config = dict(
    norm='rmsnorm',
    norm_place='pre',
    rope_base=2400.0,
    init_std_up=0.0253,
    weight_decay=0.025,
)
Each number is 500 + 25 x the weight over its row's rms, rounded and kept within 0 to 999. Layers, rows and columns count from 0. Numbers have three digits each. The size before them is the row's rms in percent of the matrix's.

# layer 8 attention output, 192x192, rms 0.153, rows 141-191, columns 0-191
094:510482524517514576489477471495527471520508488499489501479474505517484478498506480487530534470460481517489487457523524472465494510504507460478521529477510521527509524462496523492488505457537522510509499488450493506492508482457506481483455478486499513507477507513528518493532556493511477492505514512481503498485504508492479469541530510537550516535470503526491524531529546432470514513473494501456480539518539524513475552426499507514469500532500517521522490484561483483476495477507523494486487481543460466497538469499509442531513456489504483479473481489486538492476495500523489529
130:524504503521520526492475491481494502493492521492494540442559501471525540531552459530499504500486529498542508444518505507508500517494502502491525523499514496479493475443493516473483519506483473487475520489465505486451482521548557491477507478508501503461509504491498503494480530507445523497512439477502473480501515490545527565501519533494505526464499482490500551499476489507514472558496496502475521479493473479525467502509541494488519542428518522448469467523498482498485502533509496467537493541539513494508480508496501513514491553492512534484498518492518503514512474519564495490
097:487518520485496461483493539515495509485519516468496469559490494498499510452509460482483514503460507480498430518493501513508548473488481479479489520507512467481447484507549444557498515516435503547469524502513522503475525477501539532499479501515485509483497537517511529487475517523482460496542451509515561493496509524478488522512464517490409467506523532534546491494485500489477492520487455511496497499522494523512450548515512466510488498485486510491458513531486507483510466499500530525522490489504521494511450470500523495545503513511515496488494479482542480521504501520507505476
094:501467485507535484474495459486526518499496481502517495446507491460484485498484528473501525509482499523531431526498513450506503534461525536537504493480539522500483520500495490542509494485535499522519540490504488486463528499496507500489487519471471501501520494457497528504500505464508464529491506508490525474498481527536490474474491475473452520488444537514498525538513516536504514518484533535502525454505553532509532480487488544525503485483537448492551521492551514469521492467457485453471502503487529515528486477528543507495476507533461503509524484486507481496523532518533437529
099:528454465534470489504495468511489498498507486521503493462441480490525480494486500486491555543486538499461482477516496483505503486472486490489508543518517490511516510533434476543501484475553533470560454529500555485528520527496490514504478488461482529517464514476528488517553480452526518516530495512515475511472491500484514539526482523546522502452500500526504497513467449479515486457502492515487478521496526503509493552519506470555525518493508533543486527502534511515507516500512481475504555474508508474541503465470532508498463460498527503507518494470511492500472492506495494514
111:436501502470548469520454519482505487497512460483509525450488513486509512543524521535528477483458525528488474502498525434490491496475499482513485503517487525490487483456489504448498477525483471509474497518479519475483473470484574545514540503520514531546514517485483463525503517509484464506511508523493514477522476512523520526458489551547494483518503499519500518481502510546498450512443525469451482526506500522525500513471481526560515468518499507496522539527523493465490531494505521490488509511518496479513494466522520498524482499490485535477494474458527536532531499512472497471
101:515522535499505494504513491449502488499559515575497528495504490527452517506489503531521511505515508455515470523498537504487505486505532435476524481510487508483500485481517499503503468488448465453477485504525505517496494533506485502502500449493536510508492473470494522502521486484513502467519511535534516511533494496513533490495498522530530528515496519472471500479515490512551523451536508509501484489480480486523496535541467483500457500474505519439592560519507462481522477514499487508521512501492499470508486434491492519532480454481502498508506449506537551537502500489484500497
099:493488516508487517549536487489530490509510513464522521510506464476509543519464482517563522509509501485553503510472512514505489513473492451506520556424484478455542509466501490474475516514471535485492466522492479533517494460503552481477499478489520481530492481495469523494473502529480490510439489464527495530483527479529487480513469532504510475486518515540503488534483518476485501498457533495504525502498512474524507502448474507525487539501476421517526506464519505507460446493493510515524527474514493465555509496484512467498501474500507466489474482507525478545510506482488479492
104:514480482556463491462518519482503504479476476498471510520481477533490496540473518520505540517493503525503496498487526549499482498481465489480526473460538502497469524410476490509487485488489528490492471449446499510502490429483512459505522505524473555479512487499497443480457513507485529514502470480488495515530468488494485516525485531463479473485516483498475538496496479466523502478492539489545536509486542519495539534479547498512472537517507483476491507508551483510464495487501519471502500505485518465497508497493525478513487448518522470528489445511530489510513537497539486475
106:467528488519494497496496481536496503464523474541509453489478520503472498502496506535483472535534519521502517546539482487508527510539497476484496471497490527566484465469471503556483492466503506472526514523496484490512516506515494490540505493473505483536488533499484523491462512481532485454543550537541498490530487498515496471476482477533490480496444444521508489514478479522508490488489554496538479491473496499503524471489484541532505505515502437500483484529436466502462550523499476491467504475475540516548538469481506524451541476509487508509503518502517508527501484512470515497
094:474497486517516490503481491483459493496538507518497463510524462494519512453543531498505463489508506483502498481489490479519473518516508450498509477530424509504508498511498495550515483533528539511498501559500492461532502530502501525524524491563534467491557534474515521520498500512482508519477487501519504516490508505494511495495517485476461503543494481509464453539483499536518493504488546480514428485475509475518535529502482479535525479505489495470478505527508437531437541505525495532463514486498478542507484502486502495522513482505500521459466492501508509531500478452432509474
104:478504501508575504533436505501523518507522482510490535493535496527474444517500509496490515496476482484527519467502476486470504481486491530486468504492472476485521508503526521458499495512497485523542456528530489486494473498470493535553487497513511487476504477548531544485502525487486460485490503536488541488488516495509486461472468476509520459516435506477536544526518495520537481509525485508529484472509491530500486486516494484509513469521503497508517477483513488490481492492502572564520423477488468461499516514469499511474515501465507522523520500503477438470491462476495533535
104:498481508521442473489532499574525489502543476504499489488516555489507522469478524511506535501514499515520461519508511546480486517527493505513489464544528516546528548547493515462496510514485440504500514504483446514461480478478520509507540502510503533468471506471453501515490466483523509485473508494532510455540473529525492461473547444450520479510463529511503508535517465478506468532561490516542518494529480524507518537488493509493484489517476460488524484467505508510498497519512506506494541506495522495500521497493532524489517504547468506529496489508473486507537508486473505528
095:487488527501496510503519498520489536491480469483500516517486516523493476500465502458468478521493475481532536532504504458462492550489481483546462444510476461485483548471519497501500452497455522491519510503509545481509537528449423464489519516507440498522443484499512506511508511511495530487490477478505510485522478558487448525532505467524507468521544482511470519509467462480491522486485516533499510500448545443473517509504516517553512508513469481486481508492519488530498477520487508518538498486470494539519521510499500485514496514540484494522512492500509464474507487537529529516
097:478478506483499488484501501522528526507537452543486506503482495492480483487488465494463478486510496505493511508490538509501474510462517518479468503521513541471534518493495516480512471483503525515515497485464479499482531492469477478495474490507517445560522495463538499543562459492544523496522515481463509444433527530483504548485488482556497540484525520543491500537497464465491479529487481491510471467500466510481489490534533515494534484480492448522478519511457515531527506511454464518519493513459531470499493511486499466488499501545485499485510509462480481493523472543462464483
101:522506495513500487492478488509505505428507453486514480541495470491500473519487527513476484486530476531520500499500527497515517516492519553485462489525487514511511471496504451514537506488509511518489497473435460525487509475515525466509495530551495459501542493503492478503508507517507498493558463470532449523511515466512505526522445489523547470449488464472517484474472448522512468535499523517511469561505502494472507507497520481520474487488515512521527504517505488474500535516493458509548504469521493527520451434475495475491535550483497509478492503493504531546511499471504515467
104:535525504471474544506512532506499508515463506486456495473462539521495525516502500508530503539489492494498509513465516511511511469530468488514529562498419491550466461479540482521513529532493548502476458529462514511487495514518533493498465468512499491539504473519488464551495544538501459499529502471479490529491466471489520514508489540496498488507507489544570493504537495552440476521506480502516518528491511498504477497532521534488526524475511505516465466508514497516512489479462482503504473504521508467506503544496484492448483463499520482502482516519489463492489481533533486502
100:455508513493528487451478482508499509503509512468536509499486520506482526501492478525451484533529512475506432549477507487499541501495474553488480502488483552505515520479502518463460505501503470479475509488514449489461529486467525495479475490484542490489520546533495491477500474505491493461482525460531450531514540487498530487512451491518539504448458513458523460524484496508506480507493543464522511520503526523511501551494526509492471545515468460467493546493505485529478512489492503483525534495506480480471503453498514474459512514532482492472512494514518470451530497498458493498
085:511514479505515474470513519489499524511475554461509444520496526502500470485505543480496527506494486475492468526523494476475513496476545564496488502509481516451481478528510500523496495507488520516465500498491484485484502511546497518496467471485566458477516489456492499565519521487510496521491512526499472493473519548453488480505523460528490526529493527487489508555436486533483499470482473513504509501486565521481539478549473541521478515485490493523466497532476482495476526502491519488505476492470462476487483518491503504494499502449428544487503509523504450506495541484482494509
101:492523497470499492463575487477500541516516475473479537526505481494510505513512515532515507478523468494497515507501509536509459464535508528478518505487502476472459448556523494463494504479493533512510505505539505500480475502478485491533504563524483490501508521496511428490508490492508465475541438497504520519486511437506443468490515565481479481467492480487517468444478533502498539506501511445471469522556514502505512507488464492493489492474495506532500481516506493468485479506521493511517522516504487511464530521552494522455480522517530515461493539477490485507509509481476486497
106:492494497502521519537509485530527489514527483472513497487436495521477490489516498485538453542528499541513462504527525509497479523533548511485515476483516522507503477541480543477505514470545480483503457488496476558499510492502501485533517521435476519515505513460474515537483522496512475508474506484515516516472518512535460485487523489491523485531447462492476506500482526514545504508526460507496460516503482529481440513563497489484526539529525552491483511496528489541468496464483526512479479481515487474441471503498500482472505485499505471509531497522509532427496496487528476486
114:522511527509508476518470487481461480539482515476527548541505489492451481519507479497514520494551546470484526474498502541445471450535473496471494452434526518481499456513474493504485497471464522477492497483500510497518504465490479488508507503491521486513473528511491482540540513517495499532500509518445503553518508502508516446502513501481546519477519468510503508490505559509482528439502496487480507503495521537514543553489466541546512528518471477464520539525495463483485490512499514481531521528512524513472507481531513511491493518494514502506557498504500502474484502456469531504
097:447541498486481500541525470487487481518493494515509521501537473497516499530473496478517509500530548459514528481537507468461494501530526503501514493553516502537486505493530519534529507466515517519507506502515505465496494528497465487552482501514474496511483506489494498504498525508539523477481489502495510493542482496502509461483471514505498522516526504502484499532441442514476494463453526448504500527471510440503496509498486505529470515526533496556508524541466477465495490512539518466571476523478478478541513504505524570485462489485474508464469519518496481537508481492537555516
096:482498526504473500498523469484515497467442507509497505498474512475523524456497494466521515494493524517521492516512501519446513502518503414506477495489522511538512521497501512512503532494517495528483530450485450490463494496478446526506543453480499548504506524467527532458532500475495529500517494496503498500470458509493508545482540525518477493525481530555475475517446511510515505515531521509473537481507530485513523454497477532490516523503475495485499519491510512512534468503484489480475502473476471543517540462476460461551483482481483451495483476501539528492463505473454479507
094:531503504450550507517475494471509493535513469507460512435527472476485516455508496474509452539515478485492528532500532537540516505543517504486501491458484497509512499519492508557487517528508514494513447530479522495545538492521519468490501533535529493474477491463472551480508487498486526514463495513501460482450511472555474485509496490468459536524463504453498499523541501531537484463483482498498537460467500514465497507502484491489494466482505509482477514497552492489489502497492473496471497460488477479473519465483539499535511501510498540478531488508518514494457543489521482500
095:493469519488533519466485464507534473471511453504451485491497470471535519503494508529499517544503439509492480505525502498500497539487488518488495501513515490484547500442483498491508510528498508459511497512493535506473487480505506454465492516536481495532514459504491493513483518547484470481459471486571552465511478479514485502502511501503536450536455510454478531511506498538499479503466474505465529486475514492528505484529491511515479521511471446518540476501452500524467454516487502549533536513482505464522498523456519535536527507490468482509461516489502510496480488511540524526
106:516488465507568516510508492510545498546503467454510498530526505482489483492507500527488480514511497476507536490502510550471503441518462497480530523451533530529518472500494494523496544490472520494509523473487498506479542507481496487502495515517492506540499520527501546503521479474494540433482480427488514529497524472531485515523461510490522504483506490510479529473481519518487498499489473478459507480491477524496477427482494501509527459525478472493511482490464518505495478482474534508493529474541455463530519500517482507503474481444493465474517534521467488485488522456510560519
102:497559444488518511499501479489501506512538496467471494484512507496514485460540480480504574510475504509503469517520497451508510529491539485521499510505469469496487522506535465527502526547527504505507511506497470507487501484513533514466496499532487535491502495520477500483473536461480511496522455506549510503459524508478498455484497483520476519551508521442505477456496510501513497546477540441542471526499513457490538534485506468481524528485483440512534497522475462533453531488492483483526522491491497466502489508501539514473487484485476513474482488499515480535526483493438469525
087:483466510519513500515520489527491445457506477527475508506517478480494592523566440506524483544543491528430492472499507464484519506522522464485494496469518544549514472489511509466513496527513474540461514510528493508472518540510518485516509524500525510500477519498481455451472471498468483463542500491533511509518514478480519523475508509484469514491471486468522523466463508524504473527476502495503465477494447493502495472527499511505527525463459470513535485465498470487475492455501523497470502499523512506474499510495482504446524497493498536521474528489516493513484509535508502497
102:517485446495507499518545458539529495499487501484492472519501522511472463498486576528502477492487550460525502488474490432472498549483506491490490497480444528513490526477537511484495465516495497485505545542472496537452541480493545527494495463482486506486512473533494500525516489521469507516509501488466523491529484527507459517529504473471543515534513498491466475478486509507480506505523561498484437503491518505486492513486504470513501515494447477465499505571532501477501495533487516466508452535501492488474514467466506475505501501498485489495489475526544495455477505481481508486
107:478506510506517532504472516489501537511481505455495492522454495514514451475490513515521464484516504526472443486499473514510502513450480509488516516484516495469496526471520487516482556487489456490472495460505504503502539520514540476498494433495496542500498446487506553500513493472514528475478513526526470458522469531462482507457510489496541518502506541496538529465542514478517510535548500501506519462525507518492493475488472497492556465535514521570484474522489525497500497499507493520489474515508503515529516511501493534561468473468476472525517490457522473513460501456516527510
100:497502493489489458483506499484509471527469485476476515462461501509513510535461508530474502563517477509500547515477528503464525470510503509511507493502480566506530466481521497519514492489493510533490499513528514483551544477511508501529510480503525463505482526512508455505480515497451475500514488536523486526493495524533573493551531565536453505529494473487493492515481497505490511432462478514503518454523519483492533484505512478474555499458503522546505516475495532479535492522495497517493499504455507528505532451482487500514524487523496506535517505461510520534478496550538501484
106:504522500489515523485487448458501515472529524516505499499522528526506458487480474501525486531492464463527476505554471503508495471549497464441517493469516537489503509519535501538513528536495532496491530460514423468455530520506483505517510514462536468538509471480491498510500517468506470505504572507505517517474549500538497520500492507473487488507481529490463515483498480552517494452493456509505523501503527508533491488469463460458493554474462485512475509521489517519486489468487510494506482488492463521500489486497480478535508458476507489488543542461477511464479496506506520505
096:532513501533498523515507494471493544518583509443512493504484512517496494519477535501505455488521497509510500485505475470500501506497526510480488489490494484541529508468462480496443483476471451465519478499477512503514488538511492534520479496550484497500452480489478472532473509532518479507511415493494478489498495511532494487485465521522495510491500509508493514526501493493496471516504488526481497500543520499505499541480448530524481504500484528553527519501476493488501472509529505496527445512532482522578486449462477470511523517473518523472496454473534549550479537486497511506
100:494494440516491472517457472475477504537485532507523517520526492505491518471531480537420487521525514497496564459460496496485489492490486473491445475482530510472505495475509494472511458499463478476518540488521538502535529507519472511486537514524507508525489486501535467522538481481521518492459479506501487548511505481521560516513516462478493512433528465515497527522510493500509477474496521494498452488530492550520496490537495489498461486502479512482520520501549491493495512469471482494532475483484492502459491438433500477524506508537471523500521489486527503487472490502510482498
103:517466458489463528504484494499474497544506508498536515487507526503486529540495479533506494485491494483520540470503523501474504507514514545517496443515453481518478493479492575566522511476496527494499518543516512453516462508497472505505490513511509511485507535484472515535488477526463506499500524512458512518471514516495505528483540484444538519520458491543503496531455540508478489455451492506525466524507486492496520550495449487483486501481495499485491548524503526491485499549527510487555525529542504492473477473482469459522483488508516484514511533521511502493502466563504476490
116:503517485512487498492502542502494496537482512530455499516514460510512463532519532487486479491548475519515556489497466465506543478475490498503493508498483487484538501486517526512514463513494504495508500496535538530511507515551518527486502483469477452492538440508504455485458511499463490463562458510486517554496485512483486579491510471523492497522538457485476501457519510517500533519531503505500488503496475515496521519490468457524535482515495528546558508490456520491489539507488523517492496467498458506533492488513498508495527466498492472472549533536477490477494450535503492500
098:486486518529536491459534463530507467477462525476523486471483497504474447531490566476505508491552499491491518522533515504496468565539527506508478498530471482482532429500476483506509489514548473503528488511483469555473499502511519492531522530500517515499517525485507463502498528507462510492483555505543485531506513509538478480469509509488535521517463454471467469495483492516470521469505520494501489480509479498468492458526523502479480497493527520513517531497487502449501526564509503526494507495486474499501480507457484507451533486470521527511513516512564506489479480511464483491
101:520531486470467515524509520492488477522457487514489493513451485478516491515498478536475536531500532519494512507468523544481522491487534509548495551548550506491518467513483484522510503503474512552469540538518522507512503513457526491486483494501493508499484482501488456442511485524501500485509476470485554471514506514484519529509489516475477504532529497526500539505496505508493493496481491515524493498432505521489560491547511506519480540537487454479514555505508512504494498473457529435529541460484484478470492475466527512513514494452487431492490489496498501464488489505531528515
111:468463503492534485504485513453501488501542503517510511508547518489528443473448540504501538517458504460539507494518462483470501468491518491495540497533478521449487518472530513482533529532498534517538547485501528486459515531484493482495528473492500514432504462490511559547508509468515523478525507510479496482498480508508516557496517482454545490570447530528474533480506504503509520498503491496501484474489498478488476532511512453443495476476473541488493489496491492494483495494479529520504468470503520531469491531535475477508491505517500496490499518507525513492532477495493471523
091:485480479486546512446478512494481491503517434505489487471511496485502541490488470510496460523480501482528530476497499545527509506476510559498499464537491486513448498488500516524518498484497517503492513467490501528445494485548503534476534523568499455462520506436528537554511532478482510524480495508457523495494473483482471508507473492524464506507494481512504489502515468509543543524534513500454552525463511519542514504493508478501526485505515479490488510504518472463454519488498507521509520531520485500415494522486512490489538503522505508490509508531525491457515467519479508524
101:505472549472483495460519528482542480515536512438473471505509483502491542494531469471511491474519493528523463531521523527509517492485528526487489510413485506477491513531513468475487518496462472509439494477496489496497491521500544530461482507541546507526496500478484512500500481488532493496486480522499501467487533527459499471518485494540519551458499538480471449462498541487520491503457456510502519456532508510507488485519503498515497468484479507495499465485496493514522491488525468545501471510516500493506486455522523468533512495503509533500488486496514516551521558493526479446
110:496473479513459487486472477486521505466511460528492519469518512538517539485505506528469508525519510482486526501502449503491523511489461436523518503511500465502502514520478490536537452561486523489544512500501542461494541552500474541482483481518502542461507532512547534483556467506480512519497497475535515491518476511477465539533555537454513475536512515555459496505447491507526506483476497505541492494503476505534487467499509514489480512479533481503459493484494533485523507530505508532523511507506480509522479507503485526491468494526491471519467544489452512530498487515507491492
089:482508507456490517522516503514504514464527473486494480532500498498486517527524565514516503469445512541501521508539536556508510483540484482552470497497506471532493479482498477484434493503529511525443504535521552527509495520522522530447482533514499480497491506488487478502462518520522467507474455525465501525479488516526461485491500548493473437523497535509520528470537520507482550495531491489473473493471478520477502515513479513502495478493486513526518511518522496474465496514555500511482508536496506457471472482506510515543435512515524498508467471485491514522481494499455484497
098:479491557485532507485485494492515478459496474456496524557518539524483499485529519475504470513507503550486471500510501476526435505478486531459504520505482530544541490525535467507525483471523464470485468508474488512527531507486505528506500514467478477481485498487482483523528450502553485501499445534516526492483459465480478507448499512496488502553453496494493500475478505530525509547463488509469483542495508478512500507519536507565477533497520518481543523523478511532497499476490517492480522510508508488517500525515549490513479531470519520502479454516473517554508532474508491488
092:490493485510499515527493490517519491475498503498469489515527493496545486493494506532503492476500494489538514484508517518459519498484453533524485455498503477527471485462516465500457493466492506506498526502473494484517461468488459487501517468551505480483520499496496502461494486539489517528511481493493490479487520469545443517539494496499522454478497496513526475503485470496493500532477553532511496446480475481512480490566495481514504500453478526427524478504522474431565446515500431476533490517539493513479478472479506444505502494484513474521470537480534488520507518508522497521
104:522543511489537485504555522506482529491512541471490520524558515487499492484529480509460485514517506484516539484511510459527516508515484541496537518485527545503512505549481506489484434499515522507472525519553520521472532524472499491447486549511463482509506522491540528541532493485538519502545458501460507497529531516518534454509501494544497504483477507437475495467512500525499494464476494535504487466503503496501460532530505559525492504489468489471501469509482522504509511466451475501505478498497494509499494449463537510496531447491487498504507492527484537510479514528506504495
089:453483515487460475492478532472526480466447515437532557486522493532488548507534540499470504435487514482488541541452515479482487459485523530532496501489477532499557467501490506500536514510505487505478503504467502492521477495461498535492517489494495540512497522531515483543496483508515534506479489526502444504504507514475498486491488477523559512506494498525489459505504507500479472522469503504475518525524503472513493519500492490546483502484499501502492519530483523467545516517498511451506496524524456474503529442505510482489511489490463507463464540444512452534487476508483478513
092:536489504476498516506495497526502525479495419486510492478500553486499510490521468496539521522507493459518473537495483529503530541513447500506480518517546478494529490494530480508487527481492469544490557507532478494501515537473503545520499468527513484484500500529499532521520532477491491521465524523530532558477490468516477516545508510496484508472491550535535527509556485513478505489544482480469528490493505503535439508488514493544518468502507527495501483498533484507504511443496507549449463470476517518497490505548439472505505489504492459491524487492510528501480477503512487511
095:486483440537479492478526502470476532496492467519507477477495457510476527506518475476513525469459488493505478508435526508493486532547484517455464484549493493511499546478474538524514469520492515496501510478506529533464516479499477488527524485510509513445519456495518562552488514463499478461485542486478476495449484505489538479501490486507491504493503481502526493564525514478478487538525516532519473454528489452485500507493512463506487512504494524518521472474478514522466521453466539534518512476510551496479499529503486478499554501487492464514520512505493490469514490505479478487
106:491481466465488500505513525491533497492484506503509536483521476503493498466488494527473512452518464458528515490499520481466483519520499478510438503500476468474558518519513540498480477521462489480510510535457487503476520503501486495506499494465454527456531454471558582507504458474521497511528501546506491507468448554501451518518504486523463531514520483492474506525459546459500514513475476507457505527524501493509488511477453502489488528519516509497489524494515509483518516491518530552497521461483496473526529499493479511551513546512537511497503502487491509510462486523518534520